{"n_layer": 14, "d_model": 64, "d_mlp": 192, "norm_place": "pre", "qk_norm": false, "bias": "none", "init_std_o": 0.0917, "init_std_down": 0.106, "lr": 0.00433, "beta1": 0.95, "lr_head": 0.0138, "dataset": "wikipedia_en"}
Each number is 128 + 24 x the weight over its row's rms, rounded and kept within 0 to 255. Layers, rows and columns count from 0. Numbers have three digits each. The size before them is the row's rms in percent of the matrix's.

# layer 8 MLP up, 192x64, rms 0.106, rows 0-191, columns 0-63
101:153110146096124098107116086145078132123134137120114143134116099120088085132125154108075145115121117102117135131128155134130118109099139147143159172158142179141150184121093115137088139160143107
088:130139116144102094141110084137155101135127099178140086111121109139121173110136121155147118141132126183111078157102115188100101137078114086127131133136131147131118148129109138138102107141105121
103:091123148146172113148127158107161105152142170126099120175110160149141138110117109154092104163119130125106153143132144139144099145134107152143111082132148154130148116144074157159166120103154105
102:128165156132109120113124154142163177158138132133130095120155117132128129115094134133138129149129105092092119090142149119133140145106118128051147113152125125103113124103073172164122114174159126
089:102121131113132084129113104073145093126125145078153158134085121134078112137169106096111126131133095133157160114109118127145129108160136101148125127125092110085159112105092092147111145132101119
105:116141104115108120119096140122134163124122130150134164152136164133108086084108104145094072141135097123109093103085108139158148161143099155165095131111136120132124127122164144109155086097097126
108:161150121149107101151104118108142132096171114123132123142125144096155117134145086106121150150122154150153168125131123164142127128097134162100133136141154098111082186114067101147161109145145127
094:142139109147134133121169122154113130102112151161130108139133142109124123179146110094097145108093127166096137121100162127138133152113153110155121155061159108144145150161146178135093126111085129
088:145109110128086145192150162152085142114138150078106128123126071082135128105148148149111100108110149120126149128161140137172144128098113094123146159157116098103142135136117108152142129130123146
090:120124105121122146118091130087164140098152124130137113098135093170122122102143151075137120132168137102074168142134084152104104127170141117162139122139138123141111098104128176105147096120148130
111:150165125185148152077182131102120139122131112142115108166114094127133124147135074113131112117122158160141169166104138149136111155122128121143144165114168093147131093112131110120120134129122086
092:126129191144110146136105098119135077148144153147151112126148148141129148128145091132146111156117185121112120088187140153139134146115164116110151108118138107131112130091119183096150128137128097
103:144145151105080096153124143168142100124164153127103125108134090112104112171164089112150131153132146099099116154134088098154107114111153138107165126141147151140151116109117104144144127071100133
104:127165103123105147161174121089134099126120154152116132126124130136133171144109100169079099122071117181098158110145109135117129138114133077163118144124146114145142117167110103128108137099133138
102:147134116130164160097123128118146105106155173143161178159149127121141110112136151133144140157122104097131123168103107157137129145089148090094114168104134108120131112177094108140154078133134105
108:152129140124146112120123133118130182177104106105138150166156172175099122104147111118115087166102130122094122160116102133132163113137154146152062151113124121134128113149144121116128175127118106
097:156184155129147132100108131144177098108143087122137143151132112136151168102115145133168122153124172084120155116156151137117109152125146131118094130099113101117092084133169096134124097131143123
081:121109120129094114156153102164090123091157093120123136157151139161193190118103145074138163149138123143123104132144101129125115114121123133127117091134136117117121115147135128135154149132174082
090:124103095131148128142154117151112110145141137176129156106136109132108099133098130140127147069175118116094099093117153110127104146165137135109103169118128148150169135129135163135146071085113107
099:130115098158152145082109089125147137092122144123106124125147121146148118153095114138146161168124143139188156115122157146154127107116132145152131089084155158138120179121137138126076165104123140
098:189169112131144144109112107117140127150107128165191114119110076170124100136152090096099154129136138123163115124121162154179137162122127129105130139136112109098144134123122116109099150147153126
081:134164110170128144101121120137125134060139144154116155086116131161158145117131104152096138146123112136118103133130101089171169093112114121149089139098108149135124104080144166133129128132146092
109:119134153140140128154081098097159095122115136112167118117120109104140064142137141125138115098100110117134106156127137151080149186123130166105125151129107124148151156132161112117142169147114082
102:124103129168122173102103138143119127165158138104160106124158156159130147160112124145134188122100155097084096113131148158138140136084132115072135142134146157122142124104130148144102097147099122
108:146109064094105154145093130111141111177151122151162114156137157151130106125113134160130115126134138132120115105086114093150115140135160113137188138160165102156142115154115112161133142101161135
102:116145120191166091095166136099131099127138120133102104136136121126072110134156144125100117171129088133156154100123134097132144115137079132128125181133139140131172129112105122104122127154097147
116:132112135135171147129122145122093148159134112125120129095165143104098111085154160156091135107124151120102087141182121165136129161129099126132158141095153141127149159117130100135161094077123103
101:067131150137155123165163137098119152118102068117137111142160115114187141128130106142159092100134152140163156107137109116150129109176089114150120117139155125123125100111130123152088131115131125
095:123156134130156129083128117111086111117131075146125174122088145149096109126119154130142158148113125144134115151140139124125098188132080134076121117094170124127093162112120142108099118131117157
103:125132111151123112137144123132144078107131086091151079156141129141149161145176170102148081161118131139097118164112115141117135100079121132173152148138154098112093135156117118133145137139107124
101:082140140163138163131142125100144154151112129099098149096169122123144111119084150142126146117156140087087127110124121157119102150128108138116123129171137131140099189164107149146148149133180109
094:150104083151139145135155063121147148119155137118122142108105140143112109196160141126164147110127106173104163132134130139140121147147154095119104097121119135106130156120117145087146166153162136
114:144145142135110144103121145123105125119106192113137086146086128134179096168138138143142110125142086121131118085126116093099148089154105141144116159188096116117123112108129119142146147108156110
102:116130118141116116136139145166097102083117075105070161163131101115127139102090144155092139132110099108116147168118176114112111131116127137152166157112129121135074158139115121118143106146131109
103:152146138148062082111178135148139143130088151121121119104100141130138107092118121124099138114123098133191122109129092124121107173119143157150076121135139137109145101106087100127113124128136128
103:161120140188150097153149133118187145142143146157113119116111126109127107113135156109130151110135113161139111130170145118129088145111138130117158180127136073130154087107081150136124150150109124
093:115162122157134125135094116118106138131120090098143120132121139157150164135161122120162099120105146125119140148095144147114121147174127112110131169106089163190077165133087137151105116165123115
107:142132145136141099115140105143163117131137089124138115118152134086094160119154096096098157157077129122122087092119185074101128136115104110149134133169117130118110156133127138123163122172142142
103:076102144098093116123109156139125116083131076140154161134144117178128109114141129132146118086109131130153107137149146123146132137107140129119135104108162169168133126097145112157057124150135142
093:132130123107149104164069128145129085109147129164137133136130125167156113155162106163106126154089152148149129157182112112114106166101162094121123104109132120113122080123143116140132150159155133
078:121108111120151075146118146066098120146153120126120128132107106067144109116144137125126110136122103104113160145105089136108124164146095107107161128157147091124076167136147136146123098115092131
096:179141164132072122099101110136136153089117136138132156176113088173108117148160147131149148136110105101143112124147115139137155127168131188125121119105133123079093142146148124135135125126152118
104:133116170106183112108123113121122127142111116131134135085125159138157099131144127135151189119161155138140112098108177111147157107148102141114134190160102141100152096099152144140116117112104119
101:130094154125121130139107095125121139147165179130137142142073134111152098118151102113117104114109131129203074120109114116125118103158138104144074106151129167134147102140115107113118095130137127
100:121118106117137113115096099126149149122111113111178120136096073120125129150148110143069174132078125109130147110106141122114121122113150159143092106131153144156067123082142135125095129132098118
091:167133103116111144118103128107089115120117161157097132129143141054122150128114109092151152159154124099143135097144110130099099127138153118078121101134107126116158163141079153126111118115174138
089:114151145105180115067162086133137143146156136141110142157128144169111125107135118153113102145087165152145162127136166132106144139146092141135143117120125114125141141155123114123120104117111052
108:137099174132127117110102085150157120155123106161135102126108124167120123141139117137121127124141138099136138168130098098121161092102152142114146102103130161182054110112123107142140139087131154
111:104173149145136139101108146122119115161164108162125108139108082110119147131129080133115131125106114130141125141133148069133108091152096177107165098145138154113119157137150092157133099136113086
092:101125119120106097149137130108123148106127117115079106164109144119140108141177162147130146122158145149143117129172157076126163155125106090146127154133126125098156177125160129135126138164091081
092:109107123150161127134122119099122130196147127106123132105127149106130178110127134099135120140115193127147109076108117124096130156113161105100170124104137165097163124094106103133136145108111146
112:168171140152129132135112148111132104096116159124111100162145166118160131122103135106114085094083147108104182126145117158146112141109157117155109165121105131128158135139096162168128149105137096
104:142102151148178135150096141143127096134126132144095164152113109145084141113151124129107123160099135116066084136106091145147113134148127156100121133148106134116157118087160186109128128100133139
088:112118099134093117160116085166136144152139149128134159134119068098105175136116116122090089134097129091093143147113116129115126145115102120066136150146114107104141126133166132090118086128134136
101:102103091142151167154134145148147122122124126092082139135090139120135097147123154066143124144112084136155142112117129141110141134119103121121127117178121113126090127135174082167174130115144100
108:140123122138135145137136102174160103145079155118153117109114105123102121127150090134155125141139112129102131121134087169144106106160144138088107124090126127106168113109082164088171142146133173
096:151096103111087134102132109159159138059115117137083130155159111151097098135096121161168117176113119123142162120134141115141132143125116139145152151087122115126125142096137105118104172096135113
096:116098160154114144118137133098160095142148091155128098106103124100141138126168148131154122125121131105096157110155107137145148106116143118116125154134097194163148127158104174098117134092119080
098:133145126085120111106126108080176118141099141078161139153127116142140141122118162137100136115103130133107106140121148164131069132123140182128145099153141127131151148099086152101086112120159144
097:115153094119104147130157097106166109106147147134108086133134101156137117161132151151125119116165104156124143119078119136121069121158110136102118145099169105117164160154152132133169099157138140
093:171165104142120136083149151168142174109141109137125119161123092170158119134124125144159127128075122148088115100127122104112138108146143161169146102160141122104112133105144093107150146108161125
099:170161148086168168099106133155119153101156146111140188131120142155151134131130101101130111126125059120119097125145116136089089160113125151142108157116155107128116122133143116144115137121095101
119:137146143096121150082105154110172146133114114110102097154106154125118146130163083123115068135132158161114136090115140105134131142117112153108085128142170119127153092086147115142115088134147146
089:114119131129103091111125093129125105134116143128101147087124108184149132129091127084124119142146151133120069139148116099154165131094129152152135148090129099141152139102147124112087113094124069
098:085119147133134112154091130147172091107111113124096121146141166137138130125160161164138147133114141116108135151162102141139115099109149150163146097091153142131130149172129117116131117111186070
114:129119126108151133086144137090144124177111124170124152107125137121140115103081119139152132161130154106093190119127158111142077097142150143130119112080116143115106101091122140113087122120099148
114:172111115083148115124127144150149145147137089141163109136122174122135113118157149096140119124115168128154145111110122188101164134117129103104137116148151094133097107106092134122134167068111112
088:113160162134170143106141120146099142152096156129110157111078121127138097126128125136091148082114161155156086123137151124105143074155141121157141098168097121147125139144151131155119088144105126
117:130199110123117147111150133111159127120145156087125159115100139141128136129099120127122140124095126119107143102106152138134164123136117137124141134129181189149144132160082142117105141127115053
106:135144124113114084129103097135168148103119097146157163128085148161128134085147126150132102120133156122159128130132160137095155137132094145178091107079151179143160145128136138108114132143149103
100:084141089125129132117112110110149141146139094098129144146104082190113142105147130094152125141126138144160152143126071166141123100075111119128107101145140148144125151124111090154101089127118115
110:142147129157124113151122122110153131088145115112120112125186095139143112133107112077155130140160167156184133130153143106154117096148159150116123120141161111159150144144143125077111094088148112
092:106113142112146086140106125116086105163156057130074119128128098123110111120138146138146109111111139138127114138095130128139160107120172122108135137104105128090121166101100107139178113135148081
092:104140166129163152134119139162114156141144170090159134163107126144160109150114159173135139124136127152118093165100142115151162157080163139128141112100154139182109131148134152155127125147140153
100:121124125105103109083180110119121168118120061138089113122155152099129160138113133113120135091121128109086148161094117146101128112115096150145138140092079129123127120122087149115104118120100101
100:076153153187155132121154106149134152135103118142108121140152154096138153110114170080158110107126144100140120090133076064146116134135097142135106130147145123173114137144113136130131115115128119
096:149140144119115126154110100122130144153081149123127119134132123165160153116128049144114115137166138155143119138124134195140087140091174150137088148129125117143127126086143103100145154127117128
105:108157137061185141112133126103123121163094096134145113101155138129113159127117100096113091152138127120128136157125124165157132125115132132099129103091147136165136128177132157109079155160129134
083:125132134124164109120137182104138127138138127118121148139120151107108143134127081144100101125127172105129161170134086124089134162129108086117155090151110114184133098074128114124095148153116124
111:161104142118141086120177137134111151160080117115118101127113121129121133112098105152118091096091160097129184145149138185110109155124145126097158128123136069143115126147133155135127149129128110
098:096163114085176119111104093138099135104130140130154132077136121120130094144144077102128173141125144106148157109120134139146128134135132151156109095150075137119158120112163112098133110076120128
093:112129113118082143137144168109113103148126107129109145108126157131173134130115119117134084118139076104146106180138078146162122137112113116134166064142109111088145124127109141139149123159137166
100:128140103115141069151110117133128122169108119119134137079140124136117115133098143172103118141121126153116109134081079113103117111113093116116130155174107123123147057143119147132133106082095116
112:156148142126185134156136082124129133104137145113135114132110114096162092071114132143107097082122110152083115129111127115126122165100100126109136151146104153124126105118145130119166093169112170
106:163173099095129146129093101169140126153146133144115080129139107103157128110140110113107157118122126173117084116080095143162116111127154133115114148107169103154149110143118144130168138151090119
093:127105101129133113128081119092137094122104081102131075127148110117119146105096116129112116112212117092118140114130146120110136129127151138123139159167125081164145104128130112176130142108136122
104:166134085154077149109129146120148112165140130122175108136121114111171115105106124138146100094128125085150151164096123124168091139131115148109113106137107122127115103120128103107146188115104094
101:148164152104106110156099116160149117125134161134098139171130129103102103144132146143151141124147067131162113165104126097139148086139124133143128143137131119177126149182168096110129111123094156
096:142119123100156147129151112139106157163119090119108092116141089152134124098133134134173167114142149099154108158120131199088101128151110070143125131121104108125137140118153109096121121158102110
098:117129076158098164141122124072185155085097172109121115145116128124128120159164168135167124150152102104130115119155098128134119153116127105112119151120144130140146135146139155095174141139140122
110:160110144107149096160108139153088134088170149132118164137147116108138138113129100154107125146117100102107162174126142115119107119135169183128111138139145129126085165108126151161128166169104137
106:136066080116100137183132108114115155106121149127112136114144138157098117126137170095145129132158159151122143138154154117149133093107141113152107133178160132127142121089108156099132123080118152
113:117162111133149117090115146159091106123097131132118100141118101094081127120153076157130121093107165133109099132121132142137155139154102174136112106144164116109104184116129145163160130117103106
105:140171111119146098138111118123168117185120153140117147104160087110136132137156103139098144102189141103148123164159140108097148104079122147164124105121131178121120131110119134109094140126111133
096:137102149121140094123127106118107137099079156149136103134136100150114117166096108139138099143165136107154149181124140139128151129136134151093104148140137147080084146119149092114134177133073128
102:143107134096144135118108096130121174068102142121114077123106133094137125132139115126140118117123082128148123158100107133096136147150104133131139127160087128196108145142117083100119094091109131
094:121078129094107152150120103121163092163123111081148121105156176114095130132108102129150100128088130119155137124138083162169144152126124107086130113142137084123123127083140105158130130127117115
095:148074137106128133117147114106138105152123155118151118108142152165118184129126110139094127165167131122088090141093120082111109097098177110120130152139128146138150099139106146103158143116135087
118:151133140143153093160117153154124136130087162156109204136111114160121134087148126116145151125146111136118135151140125107107160118136138106154140107130134151103134203105135139181128141137100110
095:170131111144076130105111111130102114136127161153131130155111172076089107153123172130100135162098151112128127158154138116143107169123160132136082134094090097122107123131149145132160140140121105
092:152102120117145173146130142155137100106067112145103101120152154140136152113119093136125145130164116171172111100133155130156080082134131121161097092162135132139110130149164144107115132108147140
094:121098122150146131117158112145137147120165139097132142122121152124152130194129115140139136130129124171170127122126087123095091184143075158118088126106141106153107124173098137143088141143133134
108:119141094148143138124095115074126171123105108102117088090103154108135144137152087131142112103150126134122134135156122125122120106129162166099151132163166089107121118146081152143161092103160146
098:154103110111122110116118115169109184172102135153142104125167122091133082136164134115073127130150133106111139104147130114084076091135127154162120100149118135135136156090135122121125137118128098
097:173174129119118085138132141110125127145154107125149111121135107158133132129125107119118117108108112132108142119130186146188100147059125173117132166143117128109175088132155101105145129120121143
089:151100140142156153085158164130135162117134106128080121162110144091080146116130166136109148143112169112097119078143099139114137143109144129107081110128145112125126111151180133119156140156131112
103:110143147125126081119107093125127153164183145135125094135093173172123087101102109126135145104112116099133144119109140161139118160098107130122147069105093094165131132134141144126131141131149096
096:161117161151108122150167117119124118134162139158126083068131098126132117139122133084166105089144109120133111102136111154091116141135156141118107144140165108118126142092067125163109127088139131
096:136123097109174139128140123093187143116106115123088145143101150093122157144139156124094136122128125093105127108129135084144159151068166116107088119110136129136121140093118148123079153153134118
100:095089091148104134124158116146116102090174117111120159156083094126141167096119103126119119123141169117110174100123140139104116103096132155085174103133142132119103141130141136111127105110099106
089:127140141102175118141122116149140162158132091147096139104112149077125127068121127177122128109129098174110131109130165139109119107136138153152133114149164112159089126140085153110150168126130122
097:120119135148126172101131144091155103157152132158099142157144101110074140139123143160129144100143144120180107173113105127128090142142081120136117095136128156148173102132119104121096152138090120
104:118182165150104136164146095191127149144117174124124150114139137114140151143082098141158130093088159149099123126150135147135109123148142100102147129104125141127155140171141165165118126129150134
089:092117105159131105148107111118141100128140150139147118119119092114147125091102157135107082123119161131127101061142065138139167120147157164098127136120154119146145124114101101134118109182130113
075:132154178062084129095111091082107104123171152116116157106122120144136125114118142153134126179102129098132148147137147145098113099095115098128123100098120158146151134121153148133110123120145104
101:153130112095169161135114114130095147142147099116126133139137147110157143108137145147124132138092141127121115071197150134153130157138138101128126068154141169104086127100134148135104125090114161
103:147148104134098125092059108107099131106103132105144125123154150133167111109171103140130151112106108142111193150080097167153112123115166110116132140136105103109108147140110139135138146111109127
097:128084175165125147069140168097132109083101136135120160165123124140115145121125155118119119124123129096185149108076142093098133094128149138122090121113125136108149121141133107136137089120143116
092:135136155142120100155117163189095171146162146148115162136098127143137109147113153131120132105088081093136132119080131123146106139139100141114127110114148183120152140104161140118176124132103126
108:167125125157123069127161144103146134125098113135146119147124144147125138115104165136176124136118136146166136155098089161125131111138117125126144135119135092120042129113071131141155143135100131
108:175095121093137127165129186179117102128074145141130120084151127143142132136158145106087126145092118164132134095144123129150123177119155115139126114116117146121136169141142143168129110110114111
106:134060138147116117127147146129184130124128146136165125129154099134128105094161111079103154113100132133152122128096145122153120137096128115105150118090111103188091138082132102142126129107150119
103:151074130173117134135149149069153148113104120120126127101090144127151117099118144098167107158146145121151147115163141136113102124163150140110133148109088136138149154169100133141152134102170096
095:108120153113150104121123125112115092139113085121126113127139119107149170130117113101150181156126078157177133128141095098155140146134174147157136077120099121121153107123171122160122134143088124
114:092133141132144090110137162113134129127110128141120114147097146154104114117139123131100092059107156115107154160064120127121113157155152154098090160087126093141087120138127102132101109141135129
101:160123125089110134115125111121099101162129155091106164102140105175110161117098143111100140127134074141156159077147133139130156121149168124144102142109122117125125080141139115155112099122088153
081:105141126120124110125150107104093153131141106141122147129157079124124177106069099149146158156121125147119133111115138142138073130135134149131117097079151099119107096097135079115100110090153117
097:131138146182147134145104113138109086125159145077141131079159129106102092079158126128100127131075099092136121141140114130132133096136165081104116131109132125134126153126109138122132134154178139
099:138111109102144155133163126123143078148136130166116128087152097107169116132116118137147144131143164121166136112112078097065100116112154143099145150137142143137106127155132097174104132139086123
090:123138121107146088147158091089091161110103142140120149083138125123128139116126128187107114143133096155131141132121139113148104122159122121095126107116144119132151176117160112067107087086138154
089:115103093168149142151101129079163113132155131156159143152132121130139133141110113142151087099135142099086150159156082101118108096132136140153127108143156130129113154119167146115152159171091155
093:131129147125122110146129144129146156143141120115153106092115145122134128085159151077115139064098126087125135117122116137186130086080148161120130072128119124134108125111118123090156116111164106
094:110092077118151133088137140122138144152142102110135142124096138129132122090134109149101117156102124115087124069093118118146094137090068154154128190105111113129126099151129105120122128136121144
112:088127152133132117119134137146114088132138119098153092201107147152133133107111144134120150085091135097092137070138151119139121144113136145101138172136156116156125166145094112145121166140110141
102:132132133147141163156129145132196149108095097146118079171140124075133133124143148111137160157116133094125166171143141090123127146147125120157125106105107123146140132109077123118091105142147113
113:083156151084125147177136125058123091134128117151134115147168119138116139130104140100120149169109122131098130159145089147142162125126092138110096115088125116131093145139139117136137168135112097
087:165107155129137107116138122118106125169105135106119159120128123150117154147136125098116130123167118125101094183121129173139138156132103167173128173207118139157133109168121129145121126146143120
105:117083115140144107118101149137140139163124091127112115116082125135130081118130148144120127130131188095080145172110137109121165111116141092153113106174154156125113097117182104111116113122126128
092:156121107151099101128149153130140111123080131175118142174174172099139075095104161131133118135156163131118146105122121109150104126090119092162150100119160173141138122144127128135128117118154124
096:155164171120160121138135142135124145117091120152139128100125120119126116102098079129139138079117131159154129153109155127154157130149167090103137119113098069112113061135149109130118153100134131
104:132075121128107122123119162153185180139119097112141149112135086103144146134134120098144102118123151157152114122167176113130109084147127131140148089164147145115126153124120126151103117150160085
096:128138096106135113161115107115138157122146130153151112131176133125137168126116140157114153165116107162128110131093095141119113128122077072137136163161089091172084132099117141136118131141099099
090:129164115131120099142141154139128080165137133127132145139112098155121132122107130098105161188132124131130116125085134107099131176078112129107137097140115107117117163107130123134089182159157086
100:103077092162159130137108150118091114116145042122158106156103122128119092134168151145145148161130139144116137129125126100141092126136149150100101129126129136122130148120138103186128124131093135
092:122124191118117108097164114119132127122177119081086138130137129128120147140177124112122131161122148095132127132124114135102144111128103103141122122159128147107109074084159140155164155138156079
091:078108131124125127150143072116130125111133113149075164159148110118147115097159150130136157124094076161171130132125123142120141134179108153138157143115142134154154131144121161149157111152087112
115:101109145152136117166159138098140113120113134092161145114184103134140154092163115129103092159103084123134109132145140173139097106137113131133142137172142149149134183108144106131139157157126160
100:118075107109107117122108149110136135106116130082112176131143164094174136082076143158150144143119139146143137115156143165080140121113127157157111114143141101138139141140144164096116147139098143
106:156130086109146127122149124122117141158137121092137162142145116126137122121095083145128130119131181107132149100166143188151118163102157120138134176067120116132099167142120163155127115139149126
095:101108144140118144152171131126114141131069133086134108120127113116117136123120162117138130168123146116142174147144141126145098122082079140110127100122139128125170090121139174060143103125154113
103:135135128112152147105138063150158111112139131113121145107171121141160076107113114152112147121128120110134171098111160129117106127118135176111153128123149121156161114117115129142078151088152183
104:149112100086129125111160100138109096160115130162198143105144117161139122144162115122111123119162143116125104203129106110141157106141128136106138102111133078126090112098144125137151132110117133
116:107131129089100111178134092084179085163142143093160110171073095165119117163147120138111153140107150104125113133111131138117145142133141158118131089129113143132130144138109114108100128141128097
101:101128043108122169134111122112093139112112130135109138164117117167144099125100147151114131075148141153090116132140098124134092130115111159140108116110139126145132105115122167170157152100125102
102:084135119133106160122105127126144133140113152141153145092155103135100148140112136117167184139136143116133126167142092133138156107124075109103158110118098136175150181098120111135101173122118108
096:132120167160135109160183125111116110120134123140157109140097122125155149089133157111120068119142094199106111111153123138140125140106159126165099153136115133124097133116110121095107136155123172
103:135148099112156136144129156130137137089122179108115098100123126113115133109107115152109094155124125090156145101163112105117107130103140148137084074089121174149081143142128132087104109139113157
097:136138093111122175137123101138092113151093120132137079132115167173135108172177120068125122133129126147136110107103137146118080131076111138076148156135094148134144125132128127128144129120115125
114:169149139154088100122146136110130126125146133129140144136146125123132160111165102095094077101110152101149134116105090141126137106077116134153085137162118170100108112133112100124101071143151117
091:128139142128145107142127101121181137153130119152137132150119139136103115168133171114125119095146165130139136135135129074120109087093124122098088114074165141184128114170143155098124102131120161
112:131166157139121084121117134118145131136107136177139086102120136109134113136115125160081136144133146149098111084117151139109150129144137122111104166130103119124102090075157081101083124115116169
092:129096127141164128125125121105129110127132141120126094129113120109152158114129131101163101149097144121134090131067175089117128133120139066140114142153091131138083137172131143105107097101122078
108:133129130134170126128133079146084096136148139142119135126125133135140106152135122142088133084102164101129121165098136134170147157075152150118124146131125097175087110143118115128083112121175154
119:144127120147126112126142149150132146128124122150117159133157127131119105158069133082098143118147163109113149080145115161114114143169163104134127163114122195124145186105152113166138132120134108
093:141102081160146144175122118102189116139166132122162168101137109110165095113145136090144121104136143121134130097116134109155146171110125152117103126156134106152139133128149148102129130170169105
104:118114143113106146155140108099146143124165147125111082159099121103185130142114110110127108147129097103164139100103136124150133157138131129109062092088134098129156107148131161110116114095173119
087:119157089151134109158148097112125112101132121166146126145111174169125147140151114097162136124149161091122176128115091108123119104099136116154114127112152172141120154131117142064151116147094109
108:167125113166136146120097143107141090154154135125160129146148196136127125135109115090169104156105126111132120102166166158075143146120147125123150144121119093160090090128130142116160133117118149
093:170128146121148173122123106126158137155102132188147100107166105076094120146113107120132134147060170120136114145153123123147128129114086162106113134123106149135151138122127117123130106089119096
078:127134124142123163115105140140169140120130113135166103091116087113117159092110126079127099112108184161151179113128073133114113106161138110151105135163120101130138136157122130136136132166148096
115:121163124147135158120120123136093157094113159103082104147107116129091099163100124123140125179118100159180086148148170142120137121122134128148138125128162110119159150162106120158137120169159118
096:134147126124167101106107111096152107117141057155113122163111109147124126152106165171095163131137134121171129110102155126110113133134110064116107105166144106115108143115149105103106128107111133
094:117134109161109101150175099104120111103143118169103128142110134129135156121162105129133130114136197145153185183118118140131160149108129110142129147149126118173112108133116105125135177122104158
100:145150138127162152144148134116127138108122112103117105096129150163099127131172152118150129163139147082153128150118115182125132090152120115169096168173104122151148140174124147104098154129105094
119:114137119129134135131142165117080143123198098110131134098167083110120126149161152168108124150126140102154177113137156137113119163097104090125130109113111149087118111154136117110126127091105149
110:147134143098137123120159151093114127157134168176135105131084115164118127154106127155143121144120147135147152169110121134132163166125133076115120107096176170122101157145113099157112093156130144
101:081127121105131110121100118125118142153131145141078145122099090102126084145110176098099104112112140107087137103115170139129139130139197133152126114096142096178129136150110141100136139120135134
113:159101158134096136155132119088120156112206153173123126115115146127112123135139127159116084102080122174129126102124119162136124131119150118137106111104153140153144124117162153109089132089148121
096:115165129119154123100154121150160117149105130122130101125071136131151124097154114112142128080122150099112116141121055142107158122134128154112099149120143124147120095112116091106088100119079161
116:125096135102115159141117119113153115134086112120198131099116123084106109099152102127129107138112129125167121114136128143094119149157083148137118089154153073123138114124169090117133144106152100
100:111129135151123139079141117165145135112156084158101142127120140135118145146157119105122151112140146152092069114152151079111144111130093148166133106141100101103152124139112132076109094087138116
085:131144175118128120080133123083148123128110101139088105140116130114089117125129126130066147114183135098117140118161105127109125089143100123134146171119122140146129163155160093150106103091102122
093:148120144102085110084146113092096117176124105131124129149092155114096114121118134149116073142183124112131150137126134164143129124122105129128161139142147159160128088120104116149158126100164174
105:162115127107075100127157129117133130121177119141158101144101123150108119106102143126137099148163145137149136127171077139134085166105099138079139114134119137102146140163086169145142141137106146
092:146097108119101162164157098115128139108166102147142175133145121134122144088137103124175126101139138132153163142149110152110065179149125135089132103124106123105115138152124138119170102113100135
100:155110098146118176157144155132128121136109118102129137117104151107156083152127123076118120145156118114159148164133100143124098141055117147115134138104104106143086099107145087122140150120092122
100:089119187078122097137137150114150156089144149169176166126082133168140164127139146119124127150148152164118101128136151114111104133095138134129109099109084107127108104128132142136097134134134129
094:127134129171139084129109116122099124141085085135153098108133117101106108177129132116135151143107128125136127122072140093200086082140113115123144138119140171129084141138140122128096142138127131
097:145127124139127099133115143094094105133091115129145116175139132101158134134128170134202127102124127118172143094141151123162084139102125112110171126085127116116125153150084133134106151119155155
097:100119105084105114141129107062128111095119121162151131166138150141145104114115105117121129113137118107164134118144109127112127133123126160172144144182127122080128118168137083149137122113097070
092:112134122157170136191104109120150108172140118179145113097110111123136146101130133116160119129123123121129150150113122158121083139075168152107136106109126146162105125118126168149114141082105103
091:126185129131144131106147168118088108145115130125096119111125128130117169080139113134173086102133144127106106118090098142168093102115109119083139147106119139099101159105096109151105143125137160